config.toml
num_hidden_layers = 11
init = "normal"
init_std_up = 0.0625
weight_decay = 0.078
train_tokens = 110400000
Each number is 200 + 20 x the weight over its row's rms, rounded and kept within 0 to 999. Layers, rows and columns count from 0. The size before them is the row's rms in percent of the matrix's.

# layer 8 MLP down (transposed), 192x64, rms 0.175, rows 163-191, columns 0-63
093,207,207,181,214,188,174,195,211,200,208,216,222,179,206,183,206,163,205,186,205,156,176,177,173,213,209,191,217,234,208,219,205,187,194,155,168,187,197,211,203,187,193,180,217,176,179,216,191,187,207,180,230,236,181,189,226,174,175,216,202,152,196,208,168
105,200,222,200,211,176,200,212,210,221,193,204,185,170,188,202,176,220,267,213,195,212,196,200,195,147,213,241,169,185,179,217,172,182,218,195,179,181,186,229,203,216,195,202,197,197,210,191,208,186,160,233,197,179,168,198,181,208,199,208,215,172,215,200,187
095,212,188,228,150,212,187,216,193,187,210,183,235,221,187,208,192,226,237,215,181,194,224,231,223,204,200,175,164,204,201,184,181,167,189,177,187,194,174,190,196,206,230,221,228,220,189,203,174,237,190,212,167,228,203,212,209,217,182,207,220,200,202,215,180
105,185,180,210,200,207,190,188,199,165,177,215,231,203,234,197,181,222,188,209,229,206,213,149,212,202,199,217,168,211,189,192,226,205,174,213,209,189,205,239,212,189,210,237,196,225,160,213,191,195,193,169,216,204,201,184,200,200,199,204,146,162,192,219,191
090,187,208,160,200,169,187,176,213,218,198,202,213,212,250,198,210,185,199,185,169,212,206,165,231,197,223,191,202,225,190,163,199,203,222,213,233,163,213,193,204,204,214,199,226,193,179,195,226,223,196,197,227,181,192,216,206,217,208,180,141,214,203,218,206
118,190,175,203,184,200,190,185,197,205,183,195,200,216,197,220,211,186,207,174,167,224,200,240,188,173,175,198,140,194,213,179,210,222,184,186,190,178,162,164,227,207,214,209,199,216,223,215,205,257,193,209,165,214,217,191,174,209,193,200,200,207,177,200,216
105,236,170,201,176,157,217,207,204,212,205,182,157,194,197,213,215,179,217,199,196,204,189,204,178,186,236,177,223,193,186,178,191,222,185,190,211,189,198,182,190,162,170,232,210,203,190,177,207,232,172,225,193,189,178,180,221,208,174,205,236,205,175,206,227
096,235,216,194,187,233,162,185,210,213,178,197,187,176,199,185,189,198,189,219,231,211,208,226,224,199,236,203,215,205,210,185,215,221,257,190,189,195,209,206,177,189,220,153,212,199,212,174,199,189,250,220,177,204,193,192,202,205,167,214,204,193,220,219,184
100,217,194,213,213,194,188,188,240,216,211,165,227,164,208,199,197,193,170,182,187,178,216,232,220,179,173,195,178,211,203,179,191,220,173,204,215,205,232,224,197,236,190,199,202,188,224,223,175,175,238,200,203,193,233,187,237,160,198,187,194,193,200,196,181
096,210,192,208,228,198,192,226,179,195,207,205,232,216,198,197,180,211,185,202,179,191,171,193,223,173,220,202,188,185,199,174,196,207,191,215,245,177,223,162,194,184,196,266,200,207,212,193,205,208,204,186,204,213,195,195,246,260,214,203,186,201,180,212,188
084,188,219,180,236,212,217,193,195,226,189,220,198,182,206,201,187,169,233,204,197,178,193,202,179,184,183,209,200,207,219,215,182,170,246,167,210,240,172,188,192,178,202,207,196,234,173,183,184,203,182,204,204,235,189,213,166,196,224,215,230,198,211,238,180
103,179,226,218,191,233,169,197,200,172,211,211,183,252,184,226,165,187,175,212,195,233,199,203,166,197,177,210,208,177,179,211,204,203,204,195,198,213,174,232,206,219,202,210,198,195,155,181,173,218,201,180,203,217,234,192,214,173,176,189,189,178,202,211,175
109,211,189,204,211,217,222,188,171,221,203,182,184,194,202,187,210,207,199,192,207,192,190,203,233,225,212,196,229,237,214,195,192,202,213,233,180,196,172,170,164,222,221,198,163,190,190,166,232,201,177,227,219,199,181,189,183,223,212,153,152,220,198,189,194
098,192,186,207,166,187,236,195,188,188,174,184,204,197,208,221,211,209,165,204,200,213,208,224,203,198,173,196,157,190,207,190,199,205,165,156,189,220,169,211,184,202,196,176,211,221,196,209,211,199,188,204,140,187,226,172,237,188,176,206,212,210,163,184,205
104,180,197,215,193,231,197,214,184,180,169,170,188,186,204,205,213,208,212,203,181,149,192,213,192,223,210,214,173,210,195,179,189,163,212,191,206,203,162,167,207,200,187,179,208,233,195,215,155,209,216,204,158,209,218,193,225,208,241,215,222,217,223,191,184
104,196,195,184,201,235,208,230,201,171,212,189,195,198,219,210,187,191,189,283,196,203,202,184,175,185,200,189,190,165,185,225,185,216,189,196,203,221,206,186,172,207,212,196,203,187,202,235,200,213,183,203,210,231,206,159,224,214,218,184,220,164,200,177,182
101,212,200,187,210,186,203,199,191,194,233,189,178,200,186,177,206,198,186,195,172,175,175,199,210,226,230,224,241,185,203,172,176,206,213,187,179,200,226,221,193,176,195,237,216,210,170,205,200,154,186,183,209,172,204,192,211,180,187,197,268,194,212,189,184
092,217,163,180,208,170,199,173,223,196,190,225,215,171,198,189,184,207,169,191,195,209,206,176,194,185,193,217,184,187,223,240,202,174,159,189,225,206,222,197,208,216,207,170,176,212,195,229,180,193,224,149,194,195,197,204,205,176,170,203,191,194,171,191,164
105,221,189,186,185,166,217,206,170,200,193,212,198,222,200,203,228,200,163,148,202,216,201,231,223,182,198,204,218,189,265,208,192,202,169,202,213,192,188,177,187,185,201,193,194,211,206,189,194,178,170,169,164,194,224,188,203,230,192,194,172,210,174,188,199
111,195,236,190,197,199,186,211,223,193,171,210,184,169,228,188,196,219,228,189,225,232,216,208,192,204,175,227,229,206,202,217,226,205,202,182,231,219,181,206,199,192,194,233,193,168,146,208,181,226,179,221,205,195,166,218,189,212,209,245,195,197,208,180,191
104,175,215,212,212,219,219,200,209,209,187,197,182,229,192,189,196,228,202,188,172,175,196,204,178,207,210,224,184,195,207,203,187,201,201,213,220,203,207,160,194,198,190,170,176,217,226,213,132,145,221,192,192,184,193,210,179,209,210,194,245,212,192,167,220
097,181,194,214,174,209,198,186,175,194,184,196,206,206,189,207,208,213,159,175,201,216,178,186,224,235,238,215,236,180,196,211,202,215,206,179,209,212,224,223,178,166,199,207,181,178,193,218,250,245,204,173,202,203,208,196,210,180,198,165,179,234,206,185,196
100,192,211,200,206,206,223,199,176,193,178,203,250,240,224,204,214,216,177,215,246,232,202,216,214,205,217,199,221,207,186,217,196,222,231,224,173,199,200,207,172,184,170,208,220,220,188,168,191,209,220,228,216,222,158,189,192,206,209,193,183,226,176,218,206
097,175,185,188,215,196,193,202,225,248,195,199,208,193,204,220,187,182,185,232,188,214,230,212,176,224,196,230,190,219,217,195,201,185,186,259,190,202,188,221,206,224,191,167,181,212,221,209,206,193,227,191,192,209,186,221,171,160,211,173,215,193,243,216,207
108,195,181,173,164,217,201,187,190,215,188,193,214,211,208,180,217,168,213,148,182,185,184,216,240,209,201,215,210,192,199,196,190,215,193,198,198,218,179,197,211,235,203,196,182,213,241,231,166,213,220,247,193,202,206,205,199,205,180,149,201,197,218,224,222
103,227,214,190,183,182,212,215,205,192,209,210,217,214,206,207,171,186,192,195,205,175,193,179,205,214,212,168,228,183,229,204,169,220,254,187,178,180,232,211,210,184,223,231,211,223,238,202,206,200,225,206,210,183,200,204,194,192,206,217,223,203,186,266,201
096,216,202,176,183,204,206,251,203,180,189,213,169,206,189,213,153,215,251,184,190,192,193,184,203,198,198,195,219,185,168,238,208,196,187,179,202,226,229,210,201,164,206,208,210,210,208,216,209,254,216,168,203,208,178,184,192,208,201,195,198,172,227,201,194
108,185,194,202,182,195,223,201,218,169,190,196,226,229,168,188,185,224,199,209,203,207,211,191,200,235,222,183,163,197,181,176,199,185,179,207,206,219,214,238,180,199,232,190,201,179,209,186,139,202,165,211,204,198,167,173,178,192,197,195,155,209,217,203,204
103,217,200,186,212,224,200,227,170,179,203,208,197,216,199,186,210,211,234,184,218,215,191,191,184,200,193,168,250,200,155,228,189,234,204,193,203,201,176,180,201,202,225,236,159,196,197,196,210,248,161,206,179,210,195,192,210,199,193,164,211,177,193,209,186
# layer 8 MLP gate, 192x64, rms 0.194, rows 164-191, columns 0-63
109,207,151,178,160,213,225,193,175,184,217,178,168,204,183,190,199,204,213,176,211,217,194,199,213,180,217,193,176,208,231,197,207,196,179,205,179,216,195,161,184,173,216,232,223,216,231,197,172,210,215,198,203,216,206,201,188,206,173,167,227,177,185,237,181
102,194,188,191,171,196,166,188,171,204,223,174,196,209,191,191,207,238,206,199,204,206,249,233,169,193,215,204,194,229,205,169,212,198,193,189,187,154,208,187,195,149,225,211,220,199,197,193,202,225,163,228,197,196,203,192,218,206,212,179,213,197,165,187,226
099,205,180,197,220,162,201,207,201,197,202,219,184,174,175,213,224,191,201,229,182,196,176,205,181,156,209,190,189,150,180,188,229,200,245,176,181,215,202,195,191,165,197,189,220,197,231,211,178,182,157,201,200,218,190,211,209,208,195,243,189,178,213,208,211
085,214,191,221,183,210,183,203,153,170,220,182,193,202,191,215,202,208,213,183,229,185,143,219,185,205,179,151,205,228,176,216,217,186,220,238,212,225,179,174,178,168,227,206,199,214,201,238,207,188,199,203,184,194,194,193,187,198,220,193,213,197,203,182,215
097,234,193,211,214,214,198,216,195,213,196,209,199,162,228,196,184,193,191,202,190,211,213,227,199,181,237,201,182,185,217,173,200,194,175,164,181,194,187,219,168,179,199,183,188,220,159,204,218,188,167,200,205,224,217,243,218,219,201,210,259,204,210,201,174
109,200,198,188,182,197,220,215,209,187,176,208,164,205,189,213,191,169,216,198,190,171,205,243,213,137,224,192,206,187,206,193,181,199,217,192,186,220,192,198,206,177,225,192,216,228,230,195,150,233,180,202,185,217,172,180,174,205,200,199,225,175,184,210,215
120,209,214,197,153,178,204,216,189,169,165,202,215,223,230,187,181,188,213,210,196,190,214,181,193,223,189,192,185,177,185,166,188,153,194,192,155,207,237,214,193,194,192,202,237,194,204,186,182,201,207,169,197,182,192,253,214,215,177,212,196,213,209,208,189
103,216,207,154,191,199,208,191,239,236,214,215,176,180,174,196,189,202,208,210,192,242,203,214,198,187,209,160,174,197,179,202,197,195,198,207,216,190,186,222,165,199,195,198,200,200,187,200,176,208,212,166,159,178,147,193,175,211,214,222,217,194,167,200,179
101,157,184,207,179,183,219,196,194,210,199,191,172,200,215,192,163,177,230,167,212,232,151,191,220,184,226,228,207,186,201,198,213,218,220,203,207,218,188,179,184,203,236,233,219,212,192,182,181,197,227,195,176,231,170,186,202,191,180,189,229,200,213,220,194
085,217,200,153,217,166,185,220,190,218,175,206,168,179,224,211,171,163,179,205,204,198,208,205,214,207,221,212,226,183,227,219,193,188,231,215,197,188,191,173,190,187,210,188,187,204,240,240,187,186,180,203,240,194,189,200,195,196,207,251,192,207,193,202,177
101,243,205,193,253,161,185,189,232,184,194,218,198,210,224,194,165,187,212,191,190,172,187,201,186,214,204,180,180,212,202,169,202,204,224,199,196,220,164,174,218,197,176,232,189,184,210,147,220,210,223,210,204,207,185,205,207,224,215,200,206,191,179,175,204
100,193,228,187,166,212,187,201,187,207,220,205,170,201,195,223,202,186,205,217,188,204,213,215,154,196,203,221,194,172,203,195,245,208,227,151,198,199,190,195,236,194,191,185,249,205,164,228,163,188,233,219,179,189,214,210,212,204,207,202,216,201,175,211,204
100,208,190,196,183,159,200,205,212,209,195,197,172,235,208,195,169,228,226,211,203,187,243,212,189,210,220,220,181,178,171,196,174,213,222,187,160,166,203,213,189,175,226,237,191,196,231,220,196,211,164,221,195,196,207,202,210,217,190,211,218,197,196,227,167
113,206,205,192,238,209,200,197,203,184,203,195,207,208,194,202,176,171,216,198,168,160,237,220,178,171,198,212,168,205,188,177,220,187,253,174,203,182,193,169,201,182,202,202,219,222,256,207,178,215,207,192,205,216,199,197,235,206,214,220,216,202,189,209,170
105,203,190,225,185,168,197,182,239,188,202,172,217,201,203,220,189,181,229,193,197,174,193,245,172,190,217,213,191,213,200,164,236,198,223,214,174,184,190,175,209,190,222,217,179,213,224,170,218,235,227,167,197,200,185,227,214,225,202,193,190,218,223,214,208
100,202,203,178,173,189,215,244,223,199,196,192,181,222,220,183,192,218,193,212,190,175,154,182,185,213,254,174,190,177,217,202,228,213,249,213,202,211,195,196,185,179,164,181,214,193,190,175,215,223,186,180,234,180,202,205,224,188,202,198,212,223,199,198,197
085,241,207,197,200,208,188,206,235,174,194,198,172,196,211,201,198,183,167,192,194,214,208,214,220,220,217,234,218,170,210,214,204,209,211,179,180,181,224,182,239,163,224,181,208,205,230,206,226,204,191,167,216,194,219,229,196,168,172,199,217,178,227,193,167
113,214,218,204,161,177,193,227,212,225,209,168,192,221,172,181,203,217,225,195,227,225,176,225,236,192,209,221,184,182,217,166,200,205,188,222,178,213,212,205,204,176,191,232,191,213,200,146,185,203,192,185,199,198,173,177,166,206,205,200,211,226,177,183,188
111,213,187,216,169,176,207,176,220,211,158,189,223,173,202,180,192,200,216,232,236,178,173,199,191,227,195,214,142,192,240,187,187,168,175,194,191,220,190,222,218,184,197,180,203,193,193,232,200,201,186,203,181,177,182,210,216,219,179,229,200,205,189,205,194
100,186,207,182,182,213,189,196,198,221,188,200,183,175,169,211,181,183,193,225,220,210,178,215,199,211,197,222,192,188,266,197,207,213,230,252,187,199,187,201,215,194,159,184,172,199,195,221,210,201,220,194,152,186,189,198,173,196,182,208,202,211,199,191,244
100,160,203,169,204,210,170,235,220,199,200,215,232,226,169,190,191,222,210,208,198,189,226,196,224,200,207,208,181,205,181,180,193,174,205,206,192,226,182,223,217,177,168,219,235,202,171,194,204,208,207,179,197,169,191,226,201,221,206,175,209,250,177,191,228
101,224,190,233,213,198,185,203,201,205,183,161,167,217,173,218,177,222,185,208,186,195,211,165,183,204,199,221,199,210,196,213,220,207,202,197,202,197,211,189,219,174,222,203,161,162,168,199,179,191,199,207,245,166,220,203,210,178,174,158,209,202,160,215,207
094,215,196,214,171,176,232,185,191,174,165,202,213,201,195,226,189,218,220,193,185,193,146,231,200,172,210,177,195,164,188,209,189,187,185,217,182,170,208,230,204,192,212,197,222,210,189,200,172,199,194,172,233,163,193,189,220,206,205,233,233,197,213,208,176
104,197,201,180,169,179,189,228,180,204,203,186,202,222,190,206,160,209,213,223,204,219,200,223,229,219,210,192,171,147,238,172,216,199,209,218,214,227,207,204,193,166,198,195,188,204,186,210,193,208,183,167,194,213,221,225,202,207,193,255,195,217,170,180,215
091,203,205,224,210,164,209,211,201,223,175,198,192,244,192,187,160,154,223,195,210,176,184,196,213,228,210,176,183,196,222,187,170,197,249,182,205,200,231,214,182,198,223,187,214,204,211,176,207,216,189,205,170,195,209,202,198,229,169,219,200,193,177,235,198
104,210,232,214,198,179,180,218,172,170,204,198,207,223,186,203,200,187,176,229,160,200,209,205,211,180,206,173,174,203,219,197,200,193,211,196,183,193,148,201,198,187,193,169,197,246,216,213,186,168,216,207,170,193,192,214,171,191,185,228,216,200,154,212,170
094,204,164,186,220,171,217,221,204,172,151,209,203,214,196,232,205,173,211,210,214,149,212,192,184,194,212,192,202,163,226,173,210,183,229,194,172,193,195,193,192,171,211,191,217,219,218,204,186,200,188,194,217,180,225,177,209,174,179,239,195,196,180,200,173
096,178,206,178,207,169,192,193,231,234,172,203,210,219,210,194,212,156,199,203,229,171,182,203,192,225,195,198,191,201,207,190,177,169,234,197,221,182,205,185,206,210,155,166,216,207,223,196,166,171,228,200,207,160,187,218,191,201,189,206,221,200,202,185,236
# layer 8 MLP up, 192x64, rms 0.179, rows 164-191, columns 0-63
101,212,174,206,218,220,198,197,198,201,221,204,184,162,202,194,232,205,181,182,200,208,191,198,184,191,222,222,207,213,195,191,228,216,170,216,222,192,244,200,224,155,184,216,197,164,193,216,183,218,199,244,222,225,201,205,206,218,199,169,206,150,201,181,231
095,224,223,165,227,215,198,232,189,211,198,203,219,181,220,199,207,194,207,205,223,218,215,186,185,208,189,188,200,170,199,204,181,194,215,215,203,215,191,200,244,221,169,173,184,178,169,218,177,188,204,180,197,146,191,258,226,196,171,186,204,211,222,213,204
107,191,171,181,190,211,205,201,192,216,181,225,218,175,150,186,238,217,212,194,208,208,166,201,197,194,193,202,214,181,169,185,217,207,166,213,161,196,240,215,228,195,189,202,187,220,201,196,205,164,208,206,228,176,197,230,218,212,150,217,191,181,212,198,201
092,241,188,213,183,221,157,197,194,184,219,217,191,188,224,209,223,179,179,240,178,198,181,230,223,249,204,203,200,173,202,213,197,226,190,193,169,215,195,207,180,216,188,193,197,190,193,187,223,243,217,210,172,174,197,226,236,221,214,205,210,194,196,191,183
110,207,197,185,157,181,222,216,171,171,213,195,172,219,210,222,237,223,186,181,219,186,161,208,196,172,219,197,213,204,212,222,199,218,186,176,208,237,191,169,170,197,182,205,192,215,216,166,220,184,182,212,190,214,168,199,165,191,215,168,194,190,211,207,216
101,217,183,199,218,189,200,190,198,207,210,164,193,191,194,194,213,254,184,220,204,215,164,186,235,194,179,200,151,203,208,192,188,180,196,196,205,197,196,162,173,218,191,177,159,169,216,201,212,185,203,182,231,195,207,197,181,235,167,200,165,223,206,187,184
101,177,213,192,225,177,228,164,157,219,213,192,192,163,197,219,203,179,148,213,195,197,194,173,207,202,195,224,238,206,204,187,200,202,174,174,202,204,194,207,202,218,213,240,198,252,203,206,194,210,212,180,187,220,183,190,203,235,183,179,200,217,178,212,194
097,219,217,200,218,216,248,167,246,222,200,224,217,220,189,182,229,215,181,190,218,242,208,213,198,196,174,208,201,235,181,190,199,216,174,202,203,194,218,200,187,218,177,206,182,206,183,191,184,176,217,197,182,168,157,228,191,196,213,225,194,231,181,202,195
092,189,204,202,216,188,183,182,193,182,162,175,159,228,217,230,233,202,185,170,197,202,215,197,185,213,185,188,196,235,172,214,260,190,199,220,196,193,183,193,185,198,208,173,181,183,203,216,211,190,192,205,158,193,218,183,178,207,169,197,217,223,230,198,223
076,206,210,213,191,209,217,196,220,216,184,202,193,189,156,185,222,187,221,203,199,166,227,183,187,193,199,193,168,196,180,189,209,196,200,214,184,203,207,217,220,215,161,213,191,177,165,161,206,193,210,200,156,200,255,204,190,227,173,207,226,182,173,238,191
104,213,204,197,213,176,180,187,190,182,205,238,251,252,219,180,198,185,204,201,194,199,179,192,210,227,212,160,192,192,176,188,207,222,173,169,199,176,210,208,239,211,189,223,201,196,174,178,214,186,219,231,232,204,200,207,197,233,210,201,199,191,176,182,178
107,199,229,171,220,193,188,194,200,201,234,241,231,190,182,215,223,218,194,201,197,199,205,194,212,195,213,200,195,181,210,196,181,214,180,192,184,245,205,191,219,216,181,223,239,182,189,218,204,190,254,183,192,229,184,187,222,165,209,229,222,214,178,175,173
095,234,173,183,178,224,216,191,186,170,166,174,202,223,204,233,184,188,207,248,230,186,209,182,220,195,184,205,187,198,220,201,215,200,158,171,183,213,195,213,191,225,221,187,189,237,210,177,215,193,194,188,191,174,188,199,186,181,201,194,188,184,181,166,167
107,193,192,181,185,230,164,214,218,213,171,160,212,207,211,236,194,157,221,199,221,206,195,190,170,213,188,215,216,235,208,202,197,193,202,208,214,219,193,200,154,193,180,221,177,206,204,212,206,194,184,178,165,170,236,182,220,192,197,193,171,191,217,198,238
102,171,194,216,201,188,190,164,196,191,208,217,253,183,220,161,172,211,184,222,173,179,188,183,197,188,215,214,185,176,212,190,252,218,202,194,193,215,184,213,227,197,189,219,194,245,209,159,221,230,204,193,200,178,197,196,218,192,184,179,194,192,204,206,175
104,148,184,185,209,187,206,221,188,203,201,213,232,201,180,215,210,196,223,211,214,177,206,201,224,191,181,215,178,234,209,173,203,191,226,220,190,225,179,213,188,199,222,237,227,233,179,208,193,233,242,225,190,203,183,227,184,233,212,203,184,195,167,205,213
088,171,173,180,208,171,194,215,185,180,208,217,202,194,181,195,209,216,202,188,207,199,172,201,212,164,235,181,199,224,167,199,208,214,249,223,186,223,185,205,204,186,177,187,231,209,229,183,194,233,220,234,190,225,228,174,193,200,234,212,188,194,165,213,190
106,229,173,202,235,188,223,235,174,207,224,215,194,193,174,234,197,209,185,230,189,167,217,192,204,215,226,180,189,168,244,209,174,181,210,192,189,205,219,214,170,182,203,191,178,185,208,195,195,171,205,159,223,173,202,195,215,202,191,211,201,205,222,234,182
110,190,226,184,227,154,175,194,234,210,230,244,171,163,205,175,195,160,202,180,189,204,234,222,172,191,172,196,200,197,202,198,173,195,216,202,203,202,192,181,204,207,183,175,204,209,208,235,182,235,209,199,220,232,191,209,197,191,183,231,196,202,195,213,189
102,174,182,218,236,185,192,203,219,203,187,176,214,205,215,163,201,187,163,163,193,184,160,200,221,181,180,220,206,200,225,208,223,209,184,209,196,211,173,198,189,155,194,182,214,152,201,196,188,214,185,193,206,213,234,197,231,218,183,180,195,208,163,207,189
089,196,190,209,181,190,222,232,207,214,202,180,159,203,210,165,216,215,193,246,200,170,208,207,203,192,238,188,219,212,210,194,207,208,240,190,186,198,184,224,188,190,177,184,227,205,237,162,202,183,192,215,231,196,165,177,225,191,234,203,200,174,211,178,202
105,249,186,205,216,239,191,190,242,214,187,208,187,191,212,196,174,230,178,183,189,191,199,218,212,194,214,226,212,215,241,197,198,233,195,200,191,233,202,237,191,198,194,224,188,204,183,239,210,230,154,210,193,181,203,211,201,189,197,183,194,228,208,191,172
098,206,245,210,189,224,219,192,197,200,203,200,202,203,170,177,210,175,208,175,181,202,192,268,175,189,199,188,214,186,216,178,184,228,185,267,161,171,218,210,216,203,199,212,185,204,190,207,216,201,211,175,216,170,200,206,195,204,200,192,199,189,199,181,182
105,215,187,195,207,190,193,201,203,163,226,212,222,136,204,189,214,189,201,187,240,213,199,218,218,184,168,225,202,210,187,187,221,235,231,173,231,203,188,210,199,194,246,202,193,203,181,205,194,223,202,220,188,218,209,198,182,163,222,206,207,213,184,221,165
090,251,212,155,149,184,175,204,205,179,221,206,212,203,211,210,207,182,193,193,176,182,221,180,202,193,208,221,186,171,226,189,203,207,192,190,202,196,223,195,196,174,204,216,189,200,217,194,140,202,211,174,204,175,179,216,220,194,182,234,216,207,208,171,211
101,187,217,202,181,222,225,181,231,200,178,222,239,194,197,209,178,219,196,197,205,232,229,166,193,193,197,179,183,188,211,187,213,202,184,200,179,211,197,199,223,209,228,202,202,187,200,255,235,214,183,150,216,209,207,174,235,234,178,194,196,212,217,201,183
110,192,178,180,217,215,195,201,204,200,201,214,188,210,167,177,190,188,226,194,181,211,206,187,222,218,191,166,216,174,188,190,147,215,189,209,209,206,198,217,161,219,198,206,234,209,224,164,184,203,232,217,199,184,193,219,237,203,194,259,206,192,181,219,223
097,210,179,195,186,213,209,171,205,234,217,205,199,194,208,218,215,191,205,209,239,205,192,200,171,199,187,162,236,187,206,202,184,190,197,201,185,181,239,222,189,205,157,217,215,181,159,198,176,170,208,195,209,169,225,191,222,161,206,190,214,177,184,165,173